Weights of a small GPT-style language model, trained from scratch on English Wikipedia: vocabulary 8192, 862M tokens.
Each number is 500 + 50 x the weight over the matrix's rms, rounded and kept within 0 to 999. Layers, rows and columns count from 0. Numbers have three digits each.

# q: layer 5 attention query, 768x768, rms 0.0939, rows 426-478, columns 0-127
# k: layer 5 attention key, 768x768, rms 0.0951, rows 426-477, columns 0-127
q426:466499478518347446502546449481529516428467454590588418570481545437523472478404385429394574392529516507521535470418428504542464497509557534581462514456484502545507566513496498456528498442484546490469464557460559502466495510498519504562443505524514624529489604536443538475437542583459541528590521431528497431450533519530509482489520488472444445468432527506408459435529391438432500491550
k426:430511515550445385498540385571438391526499445505475523543521435560546524549460478507419501519441416535427458464569486561432467516506576556553411449544509483576437559489487490520406473532465527521511514587512545485424520468435536558522557459474536435491453559511561484441498391531439502499485550496505537504549509501503569447446510521485516527513544509463485481542492456562516466575499
q427:444496500535589517432535590591552582512536567403500520452496559465512467515577567488496435423549568480438402508453515467525462571503499528504449533443518435497456528505468495535515439475524453538477513582439581530556484549532580430546413465473588338510550513506589523624519507540622551492529436506603498524529472516496487532503445480418615476557420470438546560516497376519397482594492
k427:526529476512489532425578502555555482378545524516506456446472515429440506473434499472495531492613482576564522474504477464508534528558549449565458545440487467496554485513461543515519497451522505501470574535499536429568490541470520500550537527426452585538449536495433465543480422460500622436515466531497524554678461505511577505480512435485513480515519481554494502505462514497502551518485
q428:368493387576438473474504521427518489506439456519501582469463479458394489558444464513564455540466487464524528474519601504553517501463487519467376539547493546512495541439533462464475507595608483459477518513425493474458496518464551511497542476503521502570474452518503529398488512435467468530525481461552561554553411547531620495511489485411457525545424542493481431486471480561572550516541
k428:548453465507429444541442625416456437386467465467454607491461428480500413514423508491482581505461479550458447457385381535490400528493441471558472488568480599513463552474510470550527580549481596447513486440527553451537578491597540535513445466547465426448562539501407443481403494524495510548497560443501448467499464495559493615488509440454503480487502481488498429436481532579545522513468
q429:476588512528421548658506552460427535544371483466547515543571514513486460499487575509623515442488435479493428523481528541460517486507542564509532541430472513495523523501522524540541510501383441456623533496494451466450542500461530541471573487422489450474499500482517516509498547538509467513494540419478558466444507479448435539507580522481443486444456578474565404422505478476613406466446
k429:413444508470505465452527458504544526429650478493567511571498481469504462440622541628483481520479447497424476657478534536539484457555521464535469433598537556485542549556464537547451497536488458443580485502529468490585549434513537522620459488502472469478507525492567472496497557539511412379483414462445469553505539519559503610426529507440525491508539481487537493478607544424430511477480
q430:459492492480376503476430482447482438475425502548488481531430446489513499536460590538487534542585437543459548548503581528574497511518542516423503561559462508442494463491578488483408492522489541507556524490444448551514443590393480546523551508415300552560488447432470493437513475490535501532544555525553419516559483484464541573492564502523421577561433439477494509547500536484542544458449
k430:530528484490500501461479596454558501505441516420508499491554529474463507522434479433521463509528517450486439437519499528560460439488508439483478514515587483591514541470483472442527434344505618527502470527496554510456456432528563538531438530458503509429509516450484470519483441538571545514462587460454546460449410429550481581473459474502505509522482596560384541492476503431508393359492
q431:497502440491488486396419567467522541454564514593535498526493465504539489525556605492426547509503445578458467540515517523547481463494515575544558537535521510432452535427510460536443526465421499494389495490460486507596455566515534576504546642586479524479435491462548511410496435503465497498491542646502501575425478423439573501519556550406517529476502538592507580447526491472530463521389
k431:463482526535438584456472471468430543544479492493426514518564432514484437583470469444491541407525439514438504439567553568488555494436585461513448669467492423472507590508585519520506432519514505430434550412447556528500525449461535456551503444475508423522520507499504497526485533489530472538472436570450499526427495505489559467482487427425557524596472503520495530489450579521576519511482
q432:449456530439495591417532408587513550411585491520541542608538493529511451467497494445509582514505466471408476491465460443515497444466527509503463541522506436476509507474501381464360500568516368490546634522475551452514549524489529454576414470456503539482534515372466443503531606549516453564494501509450400520462527494513538550563416462500649506546505410578466483486510589472524477576408
k432:450554557467466485552557511577543535459504534511506442472408475539468439531439572587499469560490483626522550418533543478419463456486501539493502430480499532519600469511494450486491493426512594416483503594451435418498427440472510480483459428360466516505534477537459549431512479486515563450467511521473491479395475455461457553597436515593516403509554396457490654601428450448448584492519
q433:446487454506456457536521530563499518519547429426588477521540436476526471562557577460495452557514447465561475517521536497433498512567569642587555472513539572539443493502528573605534441462437491491541521485517441455500469472562529507546443478484397462465426485448556504539478491489504464549518497466481449545534489519532393549517563566483405453594557549468555522470570417502455430490539
k433:498503485525484532512478544527561462429548608507517470577435531487487497487470541480510451455479511482515533543420484487446530534492576499484506450430481498447527487458525502552519531455638584451483678560540529481409481436473437452492500521408514500421550546470421532515611533466568467452545424526514523481540508509523561495495579379504398519522521479578508575392543456500509516434455
q434:453529554448383525590515559531505508397545473540545495530569466436553485519470453449477483430453534431504482556458467457434556505506522500561450413562522589498451563441517441566544486481519524497493588502458481498512436566466541543545470564455463486462540504563522562545502424451519502412420508422578395460604597527536448591528508526518603563529480490453457422481472447587478505513571
k434:428523523453494497502562492451439508436574438466534514547469468473496518534405450452419442480573416493465399570444436589482486539579595434571481448484488516507505592453492463517478527447492374469554513499569617485468538499471517503518481485528519446461439431505479530489421354517630580518504646522495444547557476569472559517430467550487548461450527512458431469515540560585442492534456
q435:560547524464491426502493514547342485429487422408470476486564492427566507546410407510490464490399517520477497454491527516524484514583486572508495498506522546465525447553498482560515506479518410472567605553527541506554432579422496481452588527541497511440510625476425578497569495548498434493487513405478476420491490496508561481501439551495524517499480465497415457476451564515521541498489
k435:449447528459394489483510376471576483540537481460502455530516541436489482502443556480342440516488582406576456570589563550530388410490512429578461445581583515528618529525446460505456575519471511499518562587406483504604535451504507490574551472584506486460501541501533500490439498497471470422530437575524484580594469540513644459480595587437500531485553587513497490508449499494508478456485
q436:377503525566552507504528532476461445533584464457569440543456472415520477515477487527409512473461519593468455437544576455553427555523486502541552493551541458454463509461532388452484451586476484468452614492564574511545431568448411429466492609484513506413459462584462534429531442476538445437360549539597547477509423506595556473550508487448482482548497468429568539459487439470419550540468
k436:527502478617535570569461586425461557475554546528390535589493485440527480479449616485485533462454450555617556468587618554517450496490440558518475553483561561487438506565483478544493547551496538517507450428465614430475519392501585471465479586493573567447560463456510434472459508552463510495416341528452550529489552523438515492463453524481408524608441563496574510605440522517561439513479
q437:626609472571615465517536466540477600485498511416487555626565441582495523449529521518523459471472452538382495403565540458406462486379479548493486492552471488474586465510525571485467557433525541564519574453462510547495561561447462472546533440545514510474475408491467471455468499482485520433485483482465565363564468522589381507566466448571406447410430437553572553551523368578510437631466
k437:487544519433535477549502467504522529363504523515533439524603530538490575567518381458431542482579349543598521553459445589481578469428475535444416520497509426496553444585458535455534452449471417574502475529461552546446476495467491489493478432552546554543577485560470512457485553561534500480467504429485527355571482480439532491492449481561377511549370507529560525556523549469495503494433
q438:542497480564454457515559575455521443523429464468512493541510505477494475502449503527524448594545502541548387403517456527513489505595467569525535519512475512504540556412505539549425477536459529471537520553398528555419453496399453436449569516476478520455554429559520527499501552542525491498540544563559470470531434528555416496461611456481448420441506460461561498516542435421492447489525
k438:549491428506412432391493515471442460443518482504554481510423562539520473406451589487495478495444543456553466574510526548580532507514447470568501514507566515513537541404504464456495414509387538622439549500469566539481445472551475502486443467509502524430535521467467478459437475591469500480506549547418542497540536515472454494432511466475473465553392498513444485497616530501493491637579
q439:596440417487479476508516491462556444523478507464421508623434506445582479428525568492486439575484438468440614454486431472481513554381530570506493522451504475453415510504446488420444560494586514354574469483438469498420444528422504472487465501575501397556443461519583454475503497479504565542521586481531407546554505534449468476586528459419489440606443435495456552480614427579409455594524
k439:490596562540537520514531346474485487462483477530542495458431463501564478517471431517458500508523456424505456484464518555481517611518505477562574502482495468508617542508493555511428533476508454542532600577539468562479504510468494558482525464445559574489591536528540498514502488519505503510436485533508558549569465503459530504565522529565424428474393375571458512406441591530478527460553
q440:541449534504471537480490526434526530549488564498455503580479552510516452454442529495570391541532520492515494559504492511553491516545453588486514523504498546520520472524547439505541488441517474571529461450436554548449440547464448485467461532416527450442495498564486557548524489539422487458498478483548355469516470499479499456428433369435442543463488498511539634461538476517501460521491
k440:623458537548366559452576515479457562448458541435508439490504466486443511516511528507524505431517454537498590479551558516539606536549501495539487478566514420448471477551559481542439448514482509580480550534555535573478431491540561512439480552472443504485558479436480544499558449401406511500487532526577413535579523613515473518559482410540455466533548436640511466520498603496572531472549
q441:426473383466454476469506445559538525465410540472541479543556488498493455495483461485439618469524472492624508561488448483455501442391462474506547468465421502476528460428532474526479567475605464507511398488518564579506610490536525475514522505479484516615499581536568507575460448539425403549549560501581550536431444570483435519454456526438524516601509550547485610504559487488468499482488
k441:512531452531466502497627429513506438426478580559460481477498519572562649398488426535560435467464453582450476474487447542563436467424474522427485498453496601478532539436472474442504506422532487575518555539432518493454525439429482582412437501515555496486474527499479426460554485432562501495535478402515498566434578501506589539489389521512463447511374526428428610471426477479621551474541
q442:429524456511508445484548534556487556516586577471497502562526572465479552570328458498508564429511562587508499493474495566420514508521464545474529507504524432477508545608590549520577506427437477475484481477585511479459471533533550518434472508530407584512478519468535510586513603484449554502438539418526551531475469533557432452477581511529447410494505490418434346361456516547496530476532
k442:464467539499508543535518518555464531485605399499576559573627478439485563548486499509482556414465515518458590438546522499569464456587423578506407507546625414469393541475501475472489491486510554447543524586484478478486532431498522528531583477498455414470487496394544596421576559437516476519536533558489489447559450467513517449507525447435509428555425476364394409455533545589577499512485
q443:533486478657539470493494503426540578493531556518532559503550488475433516522475457490478467531435564491547548489521528509576454463516524453557512499468397452476508410591512504463413569542506612510507531418532536508427539487489558440446540456442468478481472471517435455489477438506447409491494445553498564420496553472490573407563526519534526532546526479552470476469411481541555505535467
k443:601498487513467501479427504410480612569565593585481558499562443427484577558478539452493525508508533439509497528413437517478390571496560471454507489480489488526535481482481476492547447560495512492527479478461483551498506511579540455474448532394514541507460534493438408426549540459467493410499460414538470471372534411568436585536546538549452520517482564514490448573525587503459536392431
q444:504606502554460628436427489464487525474512555390437411533466552481487502507548643525490487462515506427440480530548565516474446417525575480497503557528551526545448590542496589485557536494565544504504611504497431394450488481519525517515457468563598461404487550506494520462500523558599517495444451465436537499570528458436372540570463547499515521490538534477637527490449547533504469613584
k444:454611402459570380604482548399504604454485458554508514464469581558530449476603482537540492478490445497619450564491433578517496541473540500451514448438500491503566444545527517472532533513445606550508475470438511515383457480570462606522546455459517509655485529578518570506573459421577490558518520535472541545589448581392441452585567560560533523452537561532571452384560615432478474509536
q445:587550606492569615548554427418432541507483539560420409543504534514447516495524498539482467446492490432476531542477451429540524557509482563559570526471521436538508511511485557480575468488479408461564524513534501522476502559542454454483422397545553543527455572553547492510434567509471478450582502490437498524469564519447430460534429556538469492513560447439440531571474467551543469506540
k445:515550466543484541590477442518472522500542430517529469507459525471606487413536498528554520467416438539490576548543461523535522550440551593547540515442428446474380546564517595417470523527600493536584563542534461557484443542437411534423573569460608472556528406521596484592524568416534381518547571606475499603501495582394506499431541563481506488436534466520520522510519518464473502549481
q446:492595408631523524562525615499527546494519515408528502477504506508491531533627560559549595602485522393413476537474525509433502493552505446471462533567501447588479586482428480549516506477485487537539470501498483443505529456520502526512514590541546462341464521417470527400535506502536542552534588486417613551415403451484580572511426576519527437468572548513578540441573555517571475570494
k446:553444536541539432431517499447540565655562574486412546535534537470481488455479448524488598515478419501459541461469461509462580465564524538437447551497517517470521535488565515610602526528541444473425427440487395469590534539574519459541571544484434451543510555479485483537496635568476374491522433523495465469407562426482450546562606433505378585499544554553533455487527563425511480548423
q447:446516490502568471507558459552439573486574433611490467532566536434500530502415482588575555514480478478487454505453516502538520509514521610401500580501558526521535547512367461525508493578604531581468585538464552432495523501485539485546444361501515515461543504480510451513524510502487477453500495436588527511519575567546547501456434486558417509411399490447543507508452464562550379464554
k447:442400483415565473529523580543507597435530531498622510502577496448499387576500546507521473465455424531457574607470455546493494519551545573634475425534461568501488472494530533452506555606597608500568537506501512506546475546544460500519455445619513495535554531553527498510482566511556473537613589513560550533537524576443416493419450414538526469438526443476526508506552517563481462501440
q448:563467450525453488527428456507442499512513488563621603452508448507512505484499396509478549594465517480508566512526478512424575497469463542508542570473371513526547491510395486560501536540486529495523531487558494426569547566446536564516594477599557529487498503456466512530484453515371470480566463503433448514460594395524443505472516502495451498485521414509580442460586507417574469474541
k448:491445572574471509591436446486533436581504509455580476615540470490525435518590436534449402522383401496445511573461431514443537519500497498477479493508418547435470550466583544515521535512489479510529584415491456535573600505497524470567488446560503405428519536467574512419514601575551476534482478550537427494477525517526479382532407498519559494432576440525483505442525620526454535490493
q449:538445467450357541465446494539495466488488567490537512462459493523413550521470545490448527538458618519566510446509597556478529481531586438471483517656513481566487517517444517527427548450429534457459491554439553426556476441472511501507538568524541527524500456463591472449463510529500451517504404522386479485448503358506526540449475425465484476552576502449565547464524578492564537572456
k449:493456567439451504506471617455493494482493526555460484436416549490508599496445497483593542513441529495546551521436486545513491489536452452404448528521499575419483465459536481539613469408546416537389435510502488480583497518532561411491494534506467497428519558535477447441522470525521495524448536483582499513434585376513421550609465450495512504491483440522508502442516467458510544496439
q450:588544471550580543524478610626576573591412473336477601460502526563540512653424474453623469428470564437505442377503531482476567496410474331427432468475502536472553498495497477460522429577434475521470489439584447578590445501415433412505476515420396510430482513524451554494490467511503583451493478470465515412573527546532461492501519516416554545433509479461558476542471540487511519541503
k450:459467511501513457435573458482554457564497531392524507497533528553393554521534576487614499462551495427598604572501551441498581428405409469411599480582494488480532521459566511471591477481422398556524471419498577510514486477586534494541509461554491464433515427459517532454432440521356483447415476468535541594541394585504562479532520558541531479477511477463537527555551651468453505506542
q451:364449408562516367412531522604473531530506464548434542444427527480465577452463489514487548475518586482523462471511443613547516490430443473540474495565482461543466549358460556463533545453537557521436535572547503513522453472581523445509523537568541497504550549479410527598418453454395478389496466484503586522483570458421502437552465491464517517444497527564497491476519549578431560499434
k451:441495584424551618611500559575393515455440528551554477513496492386433525505491517459456523506447510488506573479550534546404483425512480527492443448563461556448474463534526458474485625371480497519480503511486532471509451484515549467618440563451516455505521540581494458462462438591495454563496522500581489475499536452540551518529459460371552539455455496540601458431546527558454446550438
q452:486565391464513441579470463506515518624366506450451568474491414632444470583475424517458496468495459501552578509530469547434499523585545439450494468578528509453504489514522578647463493508462580478489602473529476391515491500481493538467392424552553501510498452451553380554486521517451511503517475488413445497487504491451489499515447478531570460474473535488564519537548434349511462525570
k452:452550499482475470465508485425514520561539462481546511452539460533465525422552493570485444466506545505421500510445558469513469586478495425414527527484452530541509452471547509539475443529508433435480489607489471443402555463623492530485608484476408495553464462447546565558565542492418508529529515477580558556538493475552465466453501541529478561456478506507582641482455491462466571538427
q453:466583489471665544470583541495526450521531575468560597509474440523425571492522504496475442486551509505514509468598562457493489485495490403487499443490432435453575564518593528524495458437586523485504552456446450611490457474486454539437442475535485465492461550591489555538424470467542523464529547525522502558485467498457542466505503476526611542436529517501486525475487524498484516461576
k453:487502496480380483498466585465510520557528432475532510436465456475621512439514443482461575510562479483466452478478432415549593551469490534435508522499527436549522575623497526466376496504477484426472500568475452440523474600473520475473465535536513416583543511518465482472547378631563598435500444535494494426337550550557461554465582570567557460432525460513524488475534475466494427535476
q454:543487579544516455488530556585438540496605520581489512454450501491448505480429518551556506587391546547498539405572441496564491503501481517563531546489422422495479539595546446474526438535500456571551566531495509524474501483457561498531575604464550454459552571531501422494578501527449446497448552611551497555459465531511517472476553510581509511600514480534489467481624516476500470556416
k454:570511425531474469490520558361541577483497533493541562554590542486531518573509425575562488518527397512484450441571467525470433497512529496500503590550593567457543509485530546562490486543468512492425455433567483550459448472530579485452578477503476481350484536484478470411501515587509533500426430440526450478404560485553405442580475418505477443461495599508468401586453542492510505543494
q455:585376508485605602324451422504531491524545536510494625515461518467531530413531497463509408522463504483499561558560448549468444548552510570453507530379485447431466504547534541516449544464520581515564455530552477494428578485451633410502467371561517566512524447458502571545516511468446533536598429526491475509430462417493486516532496546511553502421547399518564557590438448443554506395566
k455:448565400493531499433520496547493477584400505537557463430495512408403539481552536442458421455492569466620595540476481472483569475542548427425497480434433487535509395458554522473504449476489569533470639574478453518434508565533525552514564517413518439527524508522561490385549528558441475480557591498441440465429538450499490400508499482585501457527384454601503563525496525533565461553574
q456:575560485490360483576524537473454434493438505542508405477452546433504487410463519496556415478405547471519481515559507547446522521535541560499503509544489565570503607450480436522539509512543588511540489478521512427490480585538485489460513540510482572380483430559506536429517616487538528428465459483513540508526519440432427497563514571491487506507514599547477355464594485558468427596403
k456:649558397537529452486418460473500597494530443574495570564498456609390470515544420511440542517422472498475448510641538518473471530500524432525477469519484463430466530432516512491544543588365499469443516450502518520479526532533445509536472505482559532510523515495550441527442526548469482514473366530563526535466486570544502541549523483494486524483521581567537524526527577502498461535563
q457:524493470421575483507556458595454499503520557458456441502551422579565376399476544523526541564403507489416509453524550465461504506511582508515517479542495437485506499469518495543420439658525442557510486442457457428496431464432505545487503612531502463394493459551524409498646423495497532515491549632479457465549578619457511484569494527430523495523460567565593507528538552489508583563558
k457:470483402562522475399475410521507471532426561529401504557413534610561419451501502568506521452495466550453525554550572430535550515456390436407462576452533473505558474486481629420466444538446481556394484415515539517420521471607418466414544558543457545495510449464467568586489611544549518498481375487493564531438466614483492485485482573550483454457476590458505611606478611410476492480557
q458:496493471528474588545509551449565536439568482552517486431489586465506552522557435551529572598486556519578523544518497469602539470485455472471534584392488501462525529463440420589520432517583534504413452594576423490459545478483512426491532493441412597615438458595541512499492455520480528443515521506516508468468542523573562503454427514481521525468535460538530528498464506390487444378515
k458:405473552549496471527578560548506538521473522459484487449561469538490473495475519475644461610427400555531489456394501554567457517425571447504433503460512441449513533483554491582537505606504556572497448487540472431551528568544460581443496586608482388515503484567586481521441458476552483534531495465540454502501412535504497585419396435477564509532506511551511503583569563531509436525455
q459:537410453568473491452414623442588533511466460487520541470569560519416460495394496534464517411459597509606443567455447568535482464581550523408453513519493438524529499533605583539420559438512549496441481410464530472515540491504527534474541572588479457435518514418510517516525538508516647519495506470436551521473504555505507523427518563492482523512508450485448515470581504551466499521499
k459:460446533509556470521517470481503464479416492496513495491487541441508452426512495584478559411445468436479485385418411548546459511612526458512558546454524527587518519512575542454519509473452566565509542505414518525501546527482489487539483431467511343506512494506528493488453527504559525545470541431382492482500490474496477454533516495517523499460488593438436502388560569589452524513468
q460:483483436457420449483488483430502407521521504593555481460547433417441483517472490543506502549632475413572543523427429546472445459523507555518524509518475494461518525537601528563483635474472446530544513395495443411460504499477524497513434536553469563423502479449447545515520500508495512490525392469544350528515535519535520498580535597528519553557554494518478432564502511506578441497528
k460:555476521494458547609501556428482590462513464539482562466567450534517529516443537507488479503524469477536413479393419559465475478537509395461644566435418507527502478431540478385471531531530537472558575473478496507484594518499413548488451523435598417514486535519449530468549522501544441476577450537517426420578445507591518493513591497504473448434487493514471512420465500445503455539569
q461:462424429536534481423536434517478476446582519595566452479463464437453498566488477553458505549637414468541460508546550494508404384409540531531462454571478464521450491498497477503389525464460491589485502529468471470542546495484464554577491570605546550497518507536423541434538588548608493530525503529554462534412450510556543498511456472523438496483557452494512524548495493545448596470549
k461:523495475459447509560513481521611452532364650461593534489522534517478463490496476522523613551552485491451456440493440489465522437536564497498456449523537486514538454611507445524423584493437620521478460482430481476573528493508479473558516561496571522458644509532406582485572420555517410447476458627507435446491545455526455426568572512452455476461572489541493441437463459485565500473450
q462:471434549568598404470566583453527497418544423610574495482601460474495425535446513560477519463470436430511469535538546493521492549520512561495572448535398449560531570488506404492451497497541612534427567476400432497494533491515470458528494480475498500417539530488544455475430555420547500530480587474525519517471517438513475561379487465515546457498479497519501424508501520571507475464459
k462:513462547436462515494604568431479564386479513562508527449505438445460523457451402441483513427466500579412520398490394586526515453528483551516468545482449500505488612582488539499492552580479421432544569463352584470507535538516549497485482508486425559553484467486471552497463437532496511530474607516515492531423525614430515499483519463569564470452535466513461561524492476513502476505455
q463:398484426562383356408446506604468405547528547481582530559465463514502443442480507534501456466501610475538513433486532511535577496520563461443375427560497477479525492540523492469479451476563401487537542478526513522533493505441490456504408557459408544557496451512476521435556504506511499539451472552618450590574475518478524516507535540468585527590487539498517575499514596481391519416570
k463:530475524548464521414502541493491489497472615503487520488525393453484464571458477552542566526594522477395491478411497447497453542481552515558478424474576492550451500456415470499541515467413536490502537587513441457484545526552365456452450431471490507509418497477451449504459486514582584554465514425469523459458504521493564574592570501534553420464498494456501590535419577507574523494516
q464:557568499600582459545487576618507476407541485439432542423545530447544506419439512466471507517476421484455436596514443483466507496541597585504509490480566496458489631470506514521463418528539533547479527500459518553477488494485515546552566494515506374460474496484459554522461458491500484472519526506522512538434469508462418491523455459489578484463431563550477465510482424518453449552516
k464:496525428495456473460606570474462496431498555532588437490532423407459494563485561471537470469523583572449462547545526497375527528400502440529438627472542467525457542450550521530443552587494522457495500464519524514499462534508467428509489466579518480543516529559441545506521534562508493485529433518495566468507433519487556597448578426465516469616482556506558504458544566420474494512448
q465:451584500577568483493536525407336496504515516402554536526387463519523449604422456539456501477508574507451474452515528499413452493614477510542537462482501499501459421437471493623509474563453458500514608516555515382499465556463440506432559548582549560435481478602482420553538497511563444464516465456504538547515511460486479570488478490447441496534462542452515480463485458485461500524462
k465:432504403441397508430511485481418533507603466540553408531447533517516513503494528543523440521579482460485490532534596492537466501449568516500447457528574497543492562542502459539426502567439490447489505598446490464568502382620530486448558477474526533483577475474520582443520540497569500450479449549431555476568580521440601457423431498537451550557486493378489472524534550497530495575504
q466:595601588361564609576496403472503503431401541457477529581533502503447475496453496501505501491486417499591574521566487468533493474482542520455496472489543532455484454515579450509497496445434507456591454421492474489469523544390500546440535566509570516480568445523538505485481456453493497562528427446530365491429471440509497638523636494562462524532619415421550497544567525423470588432538
k466:417518506473527521487488380475470409501535461535523478451579482539469492502550473530358437443504607400443380457507641479501549515528451518518456554472520505547460398555478483538547526514517414457501480578421456506485544539426453432501528494508550523452511485542588574578597567552485420517579529500467521426478465468518467438483516502521436493462471519583495534464426376583560469410445
q467:410413439457517445484471531487635455490551495476585507519480485402502568519438446483547502535516482423521571530500463433571469489497512584512513516460418465447538539447442430514496564459534514593521538421514500492532441473490475546438508517534448378467564546515498510564459423469459438444543541488481425464526489461594509480506469571470465480562442500573536468562495561460459428534385
k467:509518570381470463476532530560468536426421571489523558464508412468491560468602437468440450574489521478520430579433492656506531492504493427553569594449520470477643538528478479484388548559512433500542560517522498434548471501516565560539518544458542473495539633558494508412489432475454442475542464492595549458476559533507526517547477553541490496564453528589511515456412575444477457571546
q468:557609568473530612456539499501502513439482495480444498469479536490564449449495634520549605502404346573442471494626542476552530517479591529515616509521567511478501516426526480508552418564499559486349513474470391451554510500518517462504551572524504686498523549576584520476470423453490453559477540547567507407434489530519587486432485447504479522559490542568610458450462528425567510587496
k468:417527517562512480525608517562479628488598523578526487489488482599518526506563496400451505421440428591516516567559590545527458529499398547492553535362546515461400468496560525537542483538519491500453441408428541553454519484485481528518619581634496495496458399489519547514483477618566524518498458611485509485475404514474531606471520456486364565588427581445558495509518563483541500539531
q469:555362400571475498445468472439520476527541515405472529498416517509489554452358482474426497568593529539432554499462515482459487442417639509482525583539470525512428447523486490508352611491596513472473501546508562484489582553513443448537581472578577501549509524452498514530485624576532523555517501563398474497448475488460559465531478458445554453562446541579614571465488448487551528559468
k469:647503520493537523529437492449552557436446575523450485498473561496479507482507541453508479515540529542572491552437448525537544541493437387433512531562471516487670436519541456486436419419482487514482534432495507614545507507608549531521534554524514526328619512516461473424555501520436497544457483504516442523551459476540462431622558491514457554511478515587505466434523588468555469489489
q470:503458412613441509562397588411601600515514537608563503431474584448589454536420534453479541448474523467566538544441412496544405524480475590394428460514510496420496510468510468499476460513476578583557524488508512453402619538436434588428538488575532589500510518435549487527509506519493561532531454539549478469467508394500543584538443556539506516417445468504519510461430486507535502526533
k470:463440356516499495448581501522422507506449538496571414461514503348525545479520488470492459390508412527516556468464550597474526500486696503492567596543577532488467523506540542497515460439454476607457486478474599500516482469542536510482479506483515411526419442444549439467436459526483469584461442462497510491533566474506381545505437519514509491572546566439434459524601543637463508532571
q471:436611457456605528534554513462467511557490493377486546549481526468478539548662481508514512490573491484464506500461464465540481534413485445453548449462531483358463483497594594495477456488554570532539555530521434488506437473488507496502509502554437483559504405485494503505488536392597556497633522486466561373538435481455551492494446494510501536442524475503530463524467456548513490357492
k471:373443577458497591532476477484570601498623472519472527501512473471523472450457422529505547506569564528585566537510520424559489429468411484525555525498508540624460490575514476546403486555512581463583455505556501383612549534418560457535474455460463533487551539537532507593542530485502449479441485458466600483586524455405541521423391539447511531551522563525491553591627500465461432492584
q472:459485450558534471558521462444540543491466553624492550536493543483481468454398499455498580477540516486564495582506458541507503598553472563544423488408380518491497532439528452530503494507488539526589495404495570548523613545423514441472551443481513538438547527522423565483526520476492537449522505454535516494444485484513569616383468570497402528481468556512534388422504420497490527443524
k472:515469392501564511549563553574481570472475528469542545514518615416447437493524584573519466473463452503481533378487522585387564412477512517602485422517593481607512500499556503412524526546528484516556547549483500531407535583507427563518467450484460424514498409551496493510524504470482419532442525444491497504434485566553496575475439398510589491537545508501426511532496541522434473473482
q473:480501572527521643515643602504419504526519476381400529528482454450514508505529566457465487457477504399524506491501447507509446546493548484508420457476546497467537575613537541444500470508493468452467516412485512548567442473512535467506525522478510485515505557548504415568443534422508461556547483452470534523503478490456451531506562440445510507545539484485544459390529493560491419472525
k473:401630537379505507514533455506544514495641437445532482440379473520539518471512507514454575466564554513600474449556535469442467574514498517488472458469487531450541552510521435515330516483546524446537550602622474516501504446455567498465458402475495519468477548555546514488512409565507574403416577514522509479474481449497472497466460557586420485458529447478451435408537481582485608450508
q474:572458494558498509503446539603465469510460429531501506537523496509520541460494469544434588519389507530420533528570430512513546578492554487496495615484487495574451543479543501466549532520501455550526511470451472518441509536492515583420524506514555400475498511487408441553406465525433594438522537523568491581549547553561604459450488534475422433448435483520503489425514481543508445596483
k474:484551487551524474544497513547430527594524529523423465553565511468504389476566544531317491524454408512509418568494494380409499629537480425528595535514541559567548568472480509526470450603557436477476462449546440565544505621538540494515482436549467505468522544377495389478474499549456507483411416507600479445485480536451464460577503579515518544540464578493497426513458513456551469532531
q475:486575424542560495618547517487552512569581542427460559513545552528593525613493513511475497478530481508504436425513445487499539394474444484493518506445563413468504573578457473568501493561538515534585452438577578465558502547429494498472427519518497514436461536552551415526547521476490524520520506562632475519464486560506561341407597546517501407477519545515588476517513490438553486475518
k475:520382572519516477603515493467527523504435527438450454515530466541534507536579433509539487452463374495522523544462526443566586545507513410421472530389457545429456438472564498431476443475579422537517497422538603552543542464438396480518443440594504516549433502584543518594596600508502520514479444549492480523533481572489483490458517454557379549506453468504402456528465532556542441547561
q476:506437595444516483463489578349465465530564570566556529343499465501451500528502525541563530537545424560419562504511469468546505470466550446536507517501437574544533539501527548536514421513423494532458459438533466548547554370515473525428489579479517560507528578499506537470531504494503479508394499493474467554509443520477536464436572451557418540469649573433435394403488509475533441394492
k476:485528440504495525509484609495624492528506562551408563536593402493509454504456565527532564405511537473377473453507506418548548469523515521466526552462495475454485466552504534538547470446515423431490494421527453510539512457578451458562499519625549526459462473425468501518487502544422520522572465497386399481455471540492467481533460431482507464438536493461524481538518416492609461492546
q477:584395462535438456574481439439591492609512456499450488502485559381436468464376484504502426555438503432538527490448447521462517473447508551460460565419515464533515495547518508412494569414491542614534463474511524472488482487514579541579400426493403479467547527443486506554452607609488565585538488576560456586491517492489455451526567567500532527494578506444539527498526481434577467478606
k477:582456571491524452499579498567536594448481549459586515475508476419487434497513526553523491460401510518491543492482399434479611550531468528420538445566501472562493489461536523460598556549501579588541522443504519490477468481479499514499524535404453499569510545470484462445538566488400494560625527467481523451514454516520439438596534512521479383502592507457546442407564477526436480448615
q478:550457546419499544554435441582445487504542486538578515542552487441509530375546596463512470590439504571481604590568486502497510535460553510470568563521605485507465531453473509482554477486538480486480543400562525443562490543554488597543429496577586488521460533463450489579500454431456458489468442464501423643450398476487501570575514496577505525504427514565489520510482557522482448455530